Weights of a small GPT-style language model, trained from scratch on English Wikipedia.
Size: 8 layers, 3.8M parameters.
Architecture: LayerNorm before each block, learned positions, biases, tied embeddings, attention and MLP in parallel.
Training: a variant of SOAP for these matrices, 133M tokens, 4068 steps.
Each number is 128 + 32 x the weight over its row's rms, rounded and kept within 0 to 255. Layers, rows and columns count from 0. Numbers have three digits each. The size before them is the row's rms in percent of the matrix's.

# layer 3 MLP up, 576x192, rms 0.181, rows 457-529, columns 0-95
098:155140113154083093158107124164113117125150165105118155157092138125113078102133108135157173133166064180159117120121115108148165135071084145073108162140134133119167134144164145086093107093128112140130102136082116087169182129109110144118123118136056127158158158143121141135149086141111145194
078:058089133170177107137115136124099157144123143169070108140196149088065137141148123138139086141148164176120129137180139134125157164170141158137107103124143166121101127156110139144082122146112124177106120104111153066109149138137099126171113145110108084160141112111100115082099186154078124077
111:137132192142143171115150111145192106135142107109115101114148129118109095121102139118114110117098210153140141105165115167096172153172118169151105147160134127177114104151159109105106104116056137165150101135101148060096110176188067131107070085133213081138129164152122109087118167112006159166
108:140181091114146116130110118142089090066119106137126080129100126179091143112139106093109131179139120133101151090066139162105136142145214143144093089043104091103159148085118167162131163142091139121095142169154035083087144190167126164169173170107166108102099156147072172184136127137180123146
105:117092167189123082160132129132194114088102088059199149142172153122133157148119138098162075101154151145080145165091151125171112144136119118126109121186121148081104146150102151131120103092160137125128114164096119088163137119120121077124204055045101155131121126075149139105125104125083093144
104:090098092139128147112112195105167189113183083126104103109142127139141128149128137165092132103156172159142142096082131205102115134117088122114167125109125134159146085165130161174056089135106137187160096114147157122121125158120138110177093182128179135100193085187108130128167109182117090156
101:171151151137163132129115140148144146115092177060110143092122052146095102131181154091127178145090114208122103084163149136145117105129078136110140180139136173085120105152131192153132145092097146155124163094115127135134100132155083188154107100115123095110139167054118096176124186131140108105
105:137192083098094144125143114162112135162076117061123100112127094140066101131153169117108091105139175137109134105131146159089117093113105152190192122098134070095193181128188063098155163171130086172167148132102119072083104138116081152156131086151170140119104114191146130111087171076127094129
090:140103147110189097154117150155135178161193094116077154163163094113171067096141186137154095130140143132138116100150147127185126112074140110182132143159130092130168099144206127162114099183113119181117154102108100076161123159116100119143108155189166114119140088116150191128184132105149109129
097:038083123112136123136160132114136165122162204159067133079148140124092064086116192146073182144112165177161159096137091182163126100150113121182149169123186104073116130140132128114158129110107134124162109105175125151172145081215118103150055095091166152113073102153123101164155151068105108099
107:119085082140134096176136164169108135113144144088113137164126138101125105184123099085091102157169106122102112150111142195138065134122120123150118117097113120113139120117121105100051132082086151139115145209139158192132138136059119131114112176130099102103130192071141159095141175126107100085
106:126115117181117118086114160221092140184137128153085166126152169148180114108137102097132143147101175117142138098150150108180080127151105112080125153189153071124156095122142095114126137177156155086129146127116114158211105149099139093079114049105089096060096129151078136114100113085187147157
105:103135160103116097145144146130140144086137141107103181161109145074086174093131098143145159057112126143132111160080090064125126210104153114166124112196098156128135152138120197092107129063095187115151157093106112132208065140078147147113124149149114092124127153125169191134077121137151122140
081:102128154087129120125192068124169166166186146155120156112147109124100166126120144092109070141090131126138175120071158148140100096140138118151087174096159106192188179091090148166168127117103114084094184116114122137090123167168097080114202111074165175129133108128127123109194160128152122132
110:174133129112105094102131156157141072190113119074056121125123124118154096134179097104183112183053126160123181162106136186189126187133176152142123156136155167150145114098158158151081152149095104119088137124056110116191098141077125146104156168100137142141177170147137085148127088112049141097
099:144139100102135160157153155152101151123157178132142170125111071105113120075139110134152108177125137127123092089131168129159111147121119177129158100159173116196164120077187151128098134131100060139102121128129100128105108178089099149166115156058167132194133122155122172180131111066130176153
104:143183109160031071145123106161158148102151152126168131048095126191080131164092131129124101176146112091104155152173065146110132120146100136141124187151134135136125110114125123096124145127122127123104215058105158165154116135134120143133114099122091061172173131167186135163074110176110105134
119:157124121077147136127136098125164062099149182136121083135129123132099167137101161116139125149143105087119089121110108138138124084156121096154220123156151173170212104083171122080145122172110159104143121146119083175155086153172161114083169153124113103101130109128133119150127150132117137078
095:172130149148131069138147168103102163113096125111157219090103114138133058162127127101141132113158086102150041123083120198132104107124128095097127085128101081139134100091103117118111156170160116094152101116150124172083162124153112123144208115157158099142134129067051112181085041099055109178
093:131112109127082163145171107150117092173145059123142107184142120073119134181084130099123095095107131083126121138117128106101107102127101151134120118116173105133165059131111109111079034185173097144180125157105134155121120127115044125153116095118122134142173140084091069140111159116142155132
111:134107167150115151105152110125136169114144129089145118120171125171115097163110111133109117133033142126139135045117162152121180158066152115132088077127146092097169121106146129118106242129107134119140101133134154158098063130122137151104063116151113107115158164152148132139107173075109196127
104:090102175071114146158101230148089105119142170110104157122122166145136138139190166166133079117170152108082156121155136097126120064154134061115149182162158137129179103126113162106135081164121152148107163203130118133149122112121107099158148080076137128112173081144094163120167136147095167076
092:125181115183124117113116137114140111110081128070102081106176113113104155075078138121096227120063157071105170061130128092144131184123169150153146175098068136145139137129112096114099138110187162083150140147120063083058087088108148139201185108092111098118182087160113161142134162134102206141
103:166114124159088180133163176118142152092164148149110113119170095117144117136202099151122145175131142131116116107186108093146133133116148117084071197151134116126143117145113096091168124161147119119113073118173086147121141117112142105066130123185100156109158097135195132125116157120162104193
090:115177126106173115167126108153117110186072103124142136132157155189160085074118154086166156150160115124117122143091169175143141109110167138142155061097090124108183071154123153154078095169089106114117128167169031151120086126142114142117133149141102182105165070144098159101117139143115191126
103:167131097175114129121209152130150208148157105126103141175108096126112186135102170096119172122170139113201138131126138111128165196180123064108145095194096098129150084165090157124119144084145179147096108087133172084123121125167067093100210120064115140128091086153145104185148129115103128108
099:106177149091141171173152149118080207176117125145102098178131111157160074143148103132074133175101130094099146115141168095150100143117138159097103139170088094097151160104188155158105171140143158103136113106166050102117161099144106088172058179101186164116139100133113113149152144089139068096
103:120106108114109141096120094151106230169167094136078123107195111123125121116138120148137128164141175171127073143136174067070149078130074116169150122228099141104110132126168157107151140138097078130163111098087105113161138174132069181161096138116157145096104158145135113069086149106073149119
098:122139157135119110111165152144073120123121130091124107068151124121090117158115147157129144133138137158104078158160068115135162132157118131078148146137139160229119117110144104138078135163139117115114069123147109111063076080156144147088076166135155176087118137076090162160112125173072106110
097:099138120103115102150159139133149114105135165140131110116186184102115045112084125098159095113111076102140161184162114185142136116128137159127185174146167246119102152203142167120053137154142111179145116133117138145096109141126128141064165151117187093153089111129089170169069122103158159120
102:110097153131131172139096114165111124071142160131108161117129097134140085132119095092134148146089146181103131102167135089178122174165117113140126119187133136102151213108083167156095160079122140152143102136171124148116094081144104112111087102170124069179130088151080146202140138108113073101
092:135101089123080146170124142076149107095101091132126102102134112092134116135112110073132163143093127108202107142099068127139189169054108101139123160128125140187148132129112101132071080126165116082120116105121155141124185146134094120139134134134124121138132177084077117107083136107107156143
100:141081155107057105154135100155119155127176118142125135112104127104074128114178105108188143165147105081125123135137178167122161180127103076139095124129075139138204143080177141135141145166090120142067098117140190198153164125097128116123141119091198086109085147077197114101104153146166132103
098:122144079187163129164141126149108086165155118143119131103123078102174064188131102146166109177094116098154062095111130153127190147125104085153098094135172136116142123158114096139136090147096173136097145165061162142108128137130150104118085119168117133136139130136072153117077104119119102057
097:164175180148159101128127166141159098155145168166168131108180127117123177123163099118131170144083075100100120137089124119107154133118068114156129109189161152157212126158062120104132146137132110162095072130157116186173145169105096158077082143139183116166155116147125113098124195125115179096
101:141155079112122152089157151071125109149128177139088097169163144116219138142132099099150076144110118108118134155150105134114127192086120156161170117081158078140141169119111132060151144145110070131102113079181142181150126185162090108119155125146114088105158124100096079105137094089133101085
092:172134138082085161094153162171140124091159080113162116153089114213151142151122100111202114183149161088145099136111087085132153120115139091124113141120093105157176115127105118140110104128114195082101105164180132113097150138057125178176153131110102095104137122150151148146100144140147126127
100:123115142163067127123200115161116085145151093134111139099123105185152187133155061193159146169140107128149116129129145121095141102150122098138098125148136105136091168140172104139196157145119177096057153098155121144171124139131162104107173105130067071122088100097121117145149182137118114164
098:132175128141147135155145160074123153168100105109101201162143135087194144147190057113129162123089096088105158122145098152084139118135113121081160151171143126112187158118179063172137145093122098135121079070122128168110143115099073113077132139115117126115110098121102124126136121105120096087
096:093120103129127145166136173110212114146126111088116035130155127117103147129152170086100149191115103182150206104142112157077102168105031140103154129081129117181117139120112120078072150154065088123145118165178091070136154125115135147126146112132151149161162155070113173162112082168058061142
103:126096115110166073235149117130150114154115122168150111070067125115100118111142187164150151121126135109079119162079160091132154122152145131139152088083094173156172138092112116144169135162139143177114106145150110128122136090117170073134153151130165155117106078140119087104116155083115081177
099:122162080111123147154081119158142173164148117142119143122166089122118102075165138092108128176177093135141143147125142109091162105149137095160158101148113144177122126140126071101125192119129156185172158153127088119158116136148166197085125134116137079176119144106065151091128157159080153188
107:116107096099088167147059106113106144133232125132136098190171111159110101135084135173131130176084129122145126132099102163148133175158062103131154080131114061112153099172181117164131142088149199144071111171113081093117102125134089084126104108112115160118168158121119065141112131102157148104
097:053138117110161138132163224104086158178112081112091158121145163102118107134116121109141160102131133106086123129121159181093114159115127193131101112178075171169120079100091176132043141135154137133171143101126090078127104157167118128112167113107132147100111067146059144138102137128078146076
088:107140085123141102102191166143179145138138058164154110111118113087131095131101102131121124180118129093119076131165128133169115196125094152135166112158107072131052091107010139146124127154134150162093096104131125147179127136124126136146106113123036100136160122143136165093180116066084088103
095:121167132127073139127060085110142150151095159129106103155105124215166187066141140194147172136160079117130141129132107151072141090119153152121120109164044104160149173134069111166135148108145110128113088150156126092129123113111136135189090185129144178132141109083100061080144116109165131092
095:128130108125189118164088124162177089119155137134121143077091222161118103162254133122206116174104089147095101086136111069116129168126138155155141111128109070135172166075098104175139114109026151157143170150084100095137053133122081123124113132158163176120156122132118177099047091116097156131
094:111129121172132167190130077116126078103143196134093145080106150127100113162134095170116093158123105178061102204124100103156165120096140099140112107100071144121089153145140035082146074146116138106149106144168136160047089184146122103156138175134056117135149115127139195154133119165147146111
092:142072074080142134159160086185111135116108088117101154150095135161129144137132155069092078156033167132120115117128098114102148172111120157113082138155166166195199130131088118122151116144118166139127125121132182114133127109171094167156091150139174120111178121128124160099143057154109148151
096:100178081169183109146164100087112171134158147181121147148149156121168149084097122117104096122153180167117120140150122124178157184168150124129124133147125134166128166115064152128139125093112111148057120086076126170126176155164135132200161121108164115120161082183172109077105099106110153124
095:154111183091129164191178079123097144131132112080136116164112118069165117150127075060100163121139109120108134088143133121139099138103116135168117089120146117139139161101173132154099124116099127132119072121195170150089118194195091139140147130138152139173105157124105135138135111151106121118
097:117150120090129134130167082155167124143158109073069083093188111147132152130134167155112100190148148134095141072093082157130132142134125101136158152083125112102115168125131064119103114077213115146129097113125129092108148116183082146148145129107158190133114144169095160155112096132173094103
096:122126151132132067199169106093179128184190077119175124096135156199151135125078070107119126185138096149147140137128102092130090128151106153116168140211113109120127130141160134126154106134127147147128111136144080179134140120074206171089086114136126116072186140167141156143067100057155112088
103:156150063077124112127108127123112125116097130054120136164120098085124080095112148153077148141108157134122110180149080136139169111083121108135160106077079172137158136094163148073136120159137095100092159140114044115119117162184115134109136102056146152103113061130163184138083130091143064148
103:172167118151110092113192158160113107104127133129099163208060189145119131085133115129105152154112142087136074075107175114146174102134109129127063176109129120171235121148145135132157151147140204083120094142122124106211102135133150126108201096146052123154130094171140137105173155189132133176
100:117130120088074103106130134129152202094118135128045163090114106133080134166082136157139163178130136130108147167175118176132162099128126133116142152202160178126116134118127154166057091115154153169094157069147089149044133122112149043150153196093144150092143151192090144125136098095077105083
102:144096072177152122144136097121152085110120035203205126104164113170145121073074095153159141134168158091100100096134081109148165127134079123145130158107183129148157109091101142138096074125144199190111089127134179126142081181153173117137180166158166142128174097151092086069114149100119142127
101:137108098151088081131105058157139144140204131145108128144147206100136105150157107126106127146125079115158122164128170133146112141195159170169163093113107145091147088119163150147129119139123134094086135153109090084165120089122149099134140119143217141130116122136116150113180182167163093142
094:127105130091180102088106115128098171087083133118118083131156101182107120089099180108159130079057111153124110123151110154103130155158104201158132113154136114164117129145143142111098162143170063106165064075119161144110099129163153128149140151174166148136088125129136120109100111056136144104
102:183096114104142070102107082117144149168149098088128239112130143091138140148122145114129105137114175043150116158181092180121132180148187154104150127139167082099183131131170137059123202126135105130124106107117119112168102061068151070133106161117132149100130151079151166085142148108110108189
097:101066150103117132167165129107065129095096137166116122110122109050153133141093166142086120113085140073079086128090138092163135123085117122151120145107139128096142102086075149125150147123138137121104117092156111162085139089117107140155159124082125079128153079098068133152167154095086174102
099:089139143113136149160098126124162092093202104133139151095103077125120124109111198113133150180139060072119148108185125164111070126161161075136157113120129173089104110125093112127083122156130124180126107100145165135093100123106156117182105087065146135115130189123131116109114130166157128145
101:127148088093122115164127073107151134128136074127159126082135132095117108117140195124140162123135084129156072134063088178125156112103100162119131105118143100164157156166201109050124109158083108122092091183186123112129105140187153098130103158108143061110157158190102114090159113125099157088
107:154175175161168080171149171073135127151088140106123120091065130145140124111164176137168176149136110158093139153122121176023122155162100120135131139124080135135122158136128052144148113150125201104090137096076152114163175113094135127131132121216194096118091155163133086114089141095062166124
097:135152133173133117098130134130158147124133152159141105044073174144147086164123130148164140186107108109126146122145116140151150126073134110110173142138036111206114134137138114168168202151088125124136168082163078115141073155117163163123130114089122137144137137133123178120121138113144142093
097:114091152111156160124113099127107142147150145157133130116112147158115161113129111074111071073112171133117086157129087149151108166116117198139156077142142072139139094132119177128089140126117089096107106128083125076166113206219171050157091143152052117142166070096126154133122136149121130082
104:167145140119057089115055135116181124128129152145120172083103113182150108163162099167070153089138149081148149176128145182098132161144180153169116107137174084128210145135175099106149175186097118098102141141133156158123098132133096089107168085142135139072131122075116104122167126124135074167
118:122037158087102101126063092151157111110132094141126099118134098061175159146163100160143181132118126055077071133078132111153168202158175191169143084104121161096074191116132098134097131161118093141097113092084124079140117159177159151173169148138224061167119148151142161120124134108123122123
098:118141111118127137219158152132123060181065098111164128155179117142097152154133123124131104134135128097133087139105145170043088125157087135102083176136122169110129115137114166110091170166124090114042094116149073124143137135107058164149142118138106138132168107107175124149092109169125147090
106:151111135165161130136160149131017131157175117149134116145114142132169101076096148137120065127130079078142070169107114133127096192193065078154066137155141189131146125203190114130137142184142121173108074146117131091143180124115120150139131119161029161104107113121088115095155190131093094141
101:127145177081178153133160175094182119079162140137139094102163108118144062084153146090118103190159104152110109173120138146187106169143130085113166083149106109170134110127126169155112132127133121108168111155070097125122072152145119173113124151103109070164121148154133175127111149129103151080
108:167143168092087115148120138144123152123136113107068122143115119176139110090069184121140129160150146116180066143118122208118129161144084149101150095115115143118180082174148133198113138129175108114109112108095140126077197113089098064058135134079062131119097089149085105117164173136085131158
101:112167141145110108140171088094117063181101107089180188103201172063083147093139134111102090113091128167108125133107150140141127103110096126115163120192169067098133120199142115149120170166100177132176127106064111156179067102127088180162043163139138108161129131124138099115112152155136143147
# layer 3 MLP down (transposed), 576x192, rms 0.174, rows 457-528, columns 0-95
101:140129151133091106114146140137081149196061135087130101140116158102146090114139147121164110080130122159089082129143122117114129101105114115111060103150088137155158105148122075127060066124104087094150086113153103043082148154164115131110164143067136128145182196054144060142069154164135187157
081:118183134178194060082126177120106124098145069121146098159097121129177063151135150107112136166112109125143148149098091133155107035072116143198129132117099126123113146128129079081132121138153147121069157172133071156159105107098141184141096086078148150167150113149139184169134122124063140187
105:128134079093155110141118155124129093128097137164127204133136200091145144126116124140106160128113134131143175134120069105129181148129133101129139096081116131097127160168120166123110102152144121112090152142146168122119095188109170091072161120100146120094088094155042130223113077113117119176
096:136135082111124139109127135134135122151127135108103102140115105083137153042133098156112108126126124128131110055126160149096168050049180119143123112080120096115165154150170129172167128127118211113109148157082124155100155109158056150083077112132094128115162087114130163139133121122098089079
095:186125023103118128097179113103146150113061110109124085136169184232123180118100146154175068145109123131079115153062162099110125091172109077112118131148045144098094162121121159157150113107097154112177139170163099145155149123119054092119175150106067149095102163138108112087123086140089111117
095:181165141079129098088097145224114096146094135150112163124086127123121184081109140138143110077126117135192150133117141112135124098144153065151121104081196160105119161138126138085155151118140162164114107203110157131092164153057126100094125112118129142107123119126120165101159055124129124073
108:104142205103143164100164136137146083160147084151100143123172089150093183092110110177086133121070111129115098134127115139159126105074107115154157183179076094101089079120029093144195118153103163153139093140108185175174066135109184108110146163147116126079176158166126131133202136129100104147
106:120088135052065100159140112133076149112154137122156113110111133106054217158117156180112109162130119142092144078145128168119097166179107111109146173138156093078110200145109114186179144152091109112132148130136137102153128132140122097148193134125130074135142118132095123106068152080139168145
090:148134112145127131105159145137100085132177141092109116097109113111127117068148157153098103073111131114110107101096176132090084129151190134119108093129143108151156055087098106176107089134123114120142142143179126119108087123164156177075097113109146136103152121075036162125122167184145132162
099:148132108136073158129096133051203109129093121148150152140108184138164159114082085113097119160202142119105114179146159084165145106131111145138136146153097127151119114025157201142106170171132146134123158120070123133169091170050134137131141101131162093143087152107178132133132137092134188065
104:124123084133104211104183139129106105087130097073108200117116085093149127129111137166097158102150090126066124121119103141160103188154070141088187152114083186161114142075118152122112149080158118106145139109110072105140080136096158170132121142058105146118112068058140171087090156143158104103
105:138138164121110156146126096152171126138136111092137075087131140122097139120137136090165121059161145107168127070081149109137145113174056117106113146139120129164129107159129129061124152158130125116092202097105092212157155182118119124182130132173103109163122095096156125103117150199128099152
103:119152086161099145124127138124123122122176137145070152087094125164163141109151087101082133186142092127114192090085143148118178163083151133058130121120051150136164125084163144059077111106129181177097156083143139118167172127078149091127174102077121085111122103139096119146196051157113144148
082:074175115147119122076137130125133105123101095128123093135122163182129178118097080114136121089154129213127069125152137081128134131125108083108085142153113083149111052183066183157156115115141138132129134139156149145094134132122139195131091105156078137140084122126176097043104127127169126126
101:140141135094106154109120169145118080141171114178109134088108084132164101101138185115212124159174103193092156118072129069146150096134140095117141153129115128136072106141125102142113109102157126117165168166104153107143160115123156159178049112155135130111117106143166091114107184083141112142
094:129088114166114144128145168076105105153147178141157097137171181076111114160152147111183174127125162121118136102090080072109125186079145136126105142081111123128099145137150157085093169115101032091080187216156108111152122135123091116124141182136113089149176141070145126103150051116049152113
110:136149113099140127087142125097145132141172154069136195143108160142119175158130077134123192077155097056130152147104089137091175106215101124113173116140099134161118115093136164149172148157186122139034172160180130149139116124091144149120113149083097166097146189123160103196158130127143135156
118:173112155160091147081100082188134055138122139102185166141167194145160115171139127117127129106121117092133126147094114174098097080115121168141128087198142135149148146100130135087095103148124151107132076122112086171164108169154124123125149110145158089158110122077107147084150151135194102124
091:086108098171135143089134133091129079075113119132134070093140119137118186150098065065124129132127130096071130133135090117109133082131126105107140099150112101112119113167107159059172180124201115134118119161129116135118162167122112170115162150090090144149147175117175029143122111134174093091
089:106157142134115143132153138075143133109207121117157115156138104119129119141122168092138201108152146140162131105151118099184152109164148171108150120060148189112119079117174107156155167147151113178164129116122142110158118106105045167183149089105094191102132108133124187116134114179091199136
112:104137126098125132142149133100160169111062156137063093058123148115138073142165129159144115096125144116166102129107127112159141122167124162051139122157119086112099135119084062136088127152108155101150138124154105122179107148095141169172164101095091104102193097136178133164146100225081118152
099:132126139126138200093178109078154144108204113101162155136159119127078150061173182090156177121060119122091150108163141137161101053087125131092124127137073132110128137069169103105152148113123086049117104167145116120133182159162100122066174183163130163081110155163104136115145109157108161140
092:112083136123090133160116161172177120105139058124144181120188103132191114139156168103108096122144095136161147128145097120129163204166090138108087110096141161098104162136157118130157115174117118077119183142157139170091122143109139123153076074139198067106075145119100185107101173074079090207
108:141107110113134133075139139116146125183169087127129128158097089140227159125123106170085161138087163152211139180150145133128156087111176111143067155147129096095087167128155159114163125153149119138132106196136148115127142173159083106109135181151127134077134205119078168123126135126157160145
097:177147104085132091102150136037152143164137165157050098175126068146114096092151120128110109097156122155198104179185073120086166110166107130151086187133107123164152143131109125116142117129156127114139125125129167103116128080127152122143148143128158083169125165137138144146103126139117151187
100:110101150089149156153200098161150098147158151165109141179194124177121113142136123101093145067167195099137150102094125158138169199148100165131135131153088115115087089067130075115109130177150111210074101091143143059116159132132131117128051175072132098136100114108187114120113173117115106169
105:131149154155145129158111128121104166092169135150160073144125121092164106115090023178154069073116095144107121131149131148081136216085149125130185144140153099070137117135115104100154216126127155177167109079120061097114106157092129140129156150132146101172121124142130045175160112119183134091
102:136145172096119125121085165192126136101084193045095111115191165101112102134163172144092080094110166099110185155146162133139111110175123151097152112154176131128168114173140124133147155150107135233134079155087163155146115130228115149164151149116123123083131098175116126133128154093089111135
090:158101122088135105056060170138083141146116090094113090124157099174192108168111144103114106096135125110107168143111063147133081094096128132172085126156112165146111113161128129137088124152117127129079113104127120195090151165137078122129130162134174130130096116152134114092099153125235125135
089:062149112148135096189098165172086120074174136086138092163110114051147145148138175114100133153090080134159144081180154108171141128072160145114138112149159111072153155155150163127135119153129100143091175093118080123123049134107124171137131067121092125144101116103084093164130082134112124095
098:155089180085135137109104094210151112145095146101144124098119121187122175108107135147140133114142097159137122131163120096085092184129106114163094092177043123149148137140136134141035107119100093171129132180166128113138089093095130150073120108142138124160158138123141153078105146206127172146
091:159097115089159131138140145136090132145124074097151072118151171143103117104123121148090198130160094100115097139059035128133153071169089135105128113098150114138154099127190100171174146085128113114146132129129148153154118110153111109099092124155098115142068144118140155062079118133103137126
105:124112090115122110157115044075193148132077106117096168124149145136151185149112169153096160194111113114152128121109077127057138090090130073092083129160137119134140101176092130141092137124133177182122135133185105137064122163179138148084121167206137132133113133121106141159137165115175177143
096:096167136115121125127135125154153153120079130123141122104116120102187109129127141092136141071091131115090137128166118180096100118092114091111142105126124073088132147152160096156135108088099124149213184199121129083106137113133096148129098163095103113146199091186105134107160105106118120114
100:213143170070173052154127148121114175121093117162163084142083080100128078090180139122167116101095094081158146135112119094116050127128131133214141137124111216150156124167164130140076104138149173166137090172160146125110164145128104152105099057130093172117059085136105097156113145128126134149
101:093123114152178174156103156158107108144140097097169188095194119121086101148179166074100129109122137150100144124162144103134170133162148112120067193157135125102167123143089036167149143115059145137117126096102151115106074117157156121132148082123113118104153157175127182144104125181099161173
092:138114119145127198063144105122141070149127091134142168124108117098163142191139160099103115101088118126113068164133102189112100046144137129119142133129125148129108137121170107120131130140184210133189082137192116158127125119053093121114136174138098150129153115130176150117171136152116107132
102:189083177123149138129123150129061111096123082145096124146141120103074147125167138120144148173118130133110087169096189142071175127109170170122197124165122105192133151082133136116134102146127088162095113137114094138139077153181180094091086096180090107124131098176111143071111106129166100084
100:124178113122102131119122129117089116090119129170109091094134139097132124066134101075185123106060136080120160122147182132105111136168121086112149123149134127130106156104105134161154104068078134110092111177170132072093140154091116086115153204172144169149096066158114126097141124160151095067
108:094100092087103097111148166181192120184104114175109112169109133180155123092133072152167090100118115141089130112140109132135148075099126102129111147150090184039105086098124087113088112123127144231109090139161135136120095124120166148085155129117096119108077162128133121108096132069132160121
097:121136068083150127086171136159159186136129100121094208131143101139171134089150170127165117139147077141118101128102124119112180129120165172047100169193128039174145128144120099117176086153160101115157139117069091146143087130142080120131181121097141102140129109127157161085162134086130168110
097:114166162056200075063116107099075136090155124150136173092100133166173127149115116151095146152115073170129099147152113127168146130159134145137051116098160102147153102143175135139107120135138163139185085157126139093122153116093109113151161077151132097064136174094125119152113121131139061159
107:116140104138095228152133146210190138132170179122107111143115175092085170119168161098100112178127133056138139103194093170131117150105086138133093111129176169093146174096110102126153117153205107138094159114117119108146146175105152088082103134098073144112176130090129058127131118165053079073
088:121158127072145074149136082106102154136102160148074102164143065074097133101126150144132145142140120093144149096168148086135163126149090128160149122135089071081165148123157124135178172063118205126157187115125129164178103083169178135155113074152143187089177100079160152136141122093142191151
096:148190124125147117159125176143131151148104087124093157112142144147114090157103147114102119102105120157177107111093122058152107078080096139164191123099128129163132205091206089127096145134176112145117146193158170118144139085148143138133093130182062227137103161097095156162182127118153132090
099:151099096231110175123112184108128082092148122129196148201138173158190108142128176148134123104115155103149157085138160108049174104178149052127164097149104133113137082102165171106094159151124135151148131134155112108134145112087106133158202150111124107129113099137116142116156144133076113080
111:137182083108077161126148134096176134079112126115132130141138134143110112119120091148125236164134096069146170124093152136141145159078138179070199103146110091079147121097132200134155071191125105163107160133154120145127124187119109140131158089157174106134069152169121088155091119119185152130
103:084154157093191120113121103149199155104088152153126122137115175153138171112133151078073179178163181167147143108121153129162140052136096146128059107110140122139125139147091097126082128155180152195111141144189183094101132133097137083102058148098125127138139099127141119160180105196137105155
096:175112138152135084171099191098132158147118091193181151166095152117130111109113129091082112137136120178150104152136135110145127118159102111112118132157141158138181124133148178103091130146206157121109118070126139106123091124150035124119103104105098158126060135150094041164117097141101127099
092:142086186086144106137108080123169150126203146141103144160134126085148102094137097079115127088170168142111143121122119084122143128109126156144149190071158179058127065122156129125133208165113120133155117177109170141147136092135160122163092130088170150101168148111112126155226182109099139135
091:129060142196116112134133112129142143156148112075140118145191165165108130158128144123115130167099136056144119107130156115075195160144099142103118092212182157155145106081106097135166163087073150126103141174122066166123156129096124142085098040133154101121113118123177169111160102114070080155
108:101141107180190169160146096164117116149127108162134085093087083149142146127138099120136144160152096113155077141153142146161115122111101084128115189079128145133133141109095133150142106139129069119142103152183137102109109147121112087162060180127083142089060157136131183148168126104123154151
103:174106116136066157146122100148187116142124106140053131130137093105091022119130081166134156112104112123138142148101151150154126084133195162098089173144100135143142163061129149120080162128107082124086130144159167108086192101181133139106131189094144190174129121133125116153192108160142129111
101:105141085110065174136102127127124125105138155105094052153099149126092146143113114151138135141138149146118184164127199123132187167082132178147075109170122086062098156175130088120097117147171133142132110095049186110166102155107114072053144150089107122179143085075078154132128152213160133087
105:087126170069161142136092148149169063140115144109147177125091108169172133142104077150106134107130176108118109070106103104188124166131113151141120116145159167133145135096089026115164155119122144211149107098083130147155117103113113126125116087121097141108121198092097144135113153163129119131
101:098140196146129096110118144190152140198057194134129121139104077131144112134128174112113138119181134138127124087120140158116093166148098106109097144130174154111169104138096093061063160094128142161154176105067099123123109150102148037137149129141144138127138131139110124128117118144154104138
103:057134084109170190131133128142153120116139119093145139147075079143097144151160095149075050163138159056114148116134159113142131084163106080093115146116106106129149116137130134136135149167072170117152115127109117155167103101099076095148093167093112109162086119066123177181152189114139104152
099:066147116086111103091110126079121152140102082192152117121156105109094106097068087142180106093123154112146141143124048110146118088107118131112090150124092119102132126125129138129139140122125134107109140111176108194098090182124150191128087146118105137068139158154112116151117101088153138141
097:135097120107077099083104110094084120150099132094066128100139077149139111091137078128161172038122124161149114134094138146101164152145152132128126150101139063129162130148203059143174099102126150137163142157109170116077067165122167133197085166093133116098135103143149144094194126153096084161
099:141081150144151111091147120091130140117118094176171118174200102081099129157115140181105091132128059078107086166109093146211195071141099128087151140097168197116075112096082129084158153112104104126112137133133124164084147105076139110155126089093073159114208110092112096103099114171104090149
100:199180053121119130077092121112115124070105150119066109160159091134123101157155100097167086142121166107151149134157128142143201104171139144141143162091122129140179159175161134126156100170108091148130132142158146042139149118150114111135115089146200118104137093128115127079158070110134048193
102:142152109123113126120099130106155096132069110074152166139069103039177106115092100104102144077129160150125129078114131167116137125135127122130142194152159164087125135171123145084111090201140140150091115130096126141145086176123125172168088100125150110107118214161146115146189153078195099123
097:184130055167135133142172115096188150073129101138093083036073136117162124122115171152140142091129110178125170123149218143159102071092116144126180129105169085142090114134120140128074150117113096114148199146056129128062134164114157133067155119182088139159125091055161158085094106093122119109
091:106083178085085119093158147149088117104189120138144108144076137090180113137064144144123141148135191162118121143137151107184182084098062173089135105121077175179119185107181105121114116135145097116084139123157088114104124126083090132134148103172086192193088118144105066107150082066127132160
093:095165087093150096120106139151112119126114171150140149170131127119138144160115152149051139083074112149185117176085102181119142116078153109144167135117102120122062132161220157136165105134105098109135159229163171216119181123085061144135118131141128196129101143114179154131150120078160141174
096:129083077154169095131191104158164108140105151114103128151139162127123108104090172056117124132120078128127130162129144135160141093105114080078163104102144119109061074145136183115122181156113140131113114125109168174137150112154171054135175114175118141059177129110128181131115177142119056094
109:081047105152095128164069138149136139150198103141108084136154133085113120122152155185138110123183127112141107129116131130131132152058141132111060109100076128156133120128158128112106140135069098148105131098126169118139164133106053134122109072119126133135087111129142083109142105078098141115
109:127075195139151170100113159178177070206136059122079194095114114141144093194163131092088135103155114116140095139089166141129141164155111170126151097142109107085103121147128110099153118111098109128135140098149125114085174095135124141152092116114129121118098088130097124128096119144160134148
093:114124217089136158125103136122147136133127188150133089047090167115148141109096107083172127151162129110091134121119102112069088121110153138159178173150120091171078110094093106101125141108159060157166136106167151129085160091128166115122148133115153097123082071112079127149133155145145135111
109:135158090118151101113208126133105146131119116073206109063123154123176105111156093162135141159150168157112102196153142145140042098155123131124115176144035104141081095167170082102155142120152087157112084109124171150186114080118171094115147143120106130095091148122126113137151122123164057063
101:118123140152059111181140101199175165089136064121161121051117121130145141147154077193143149099097078241166169158183100103085120168093183159094104086117158127090079099130148112119179122149139157143125140097079120164103147093142110126149112090144158136072148089077113111093099116134142156199
100:123099148192129115153115123103098100111188097094192145132142162123100156097100127104132085129148174110164143136163103177140078102127189119110187106079120149132093139164096106118128116178149136098111144131122120132103090077129167080141143140118093091194155114166123142117141107159072070062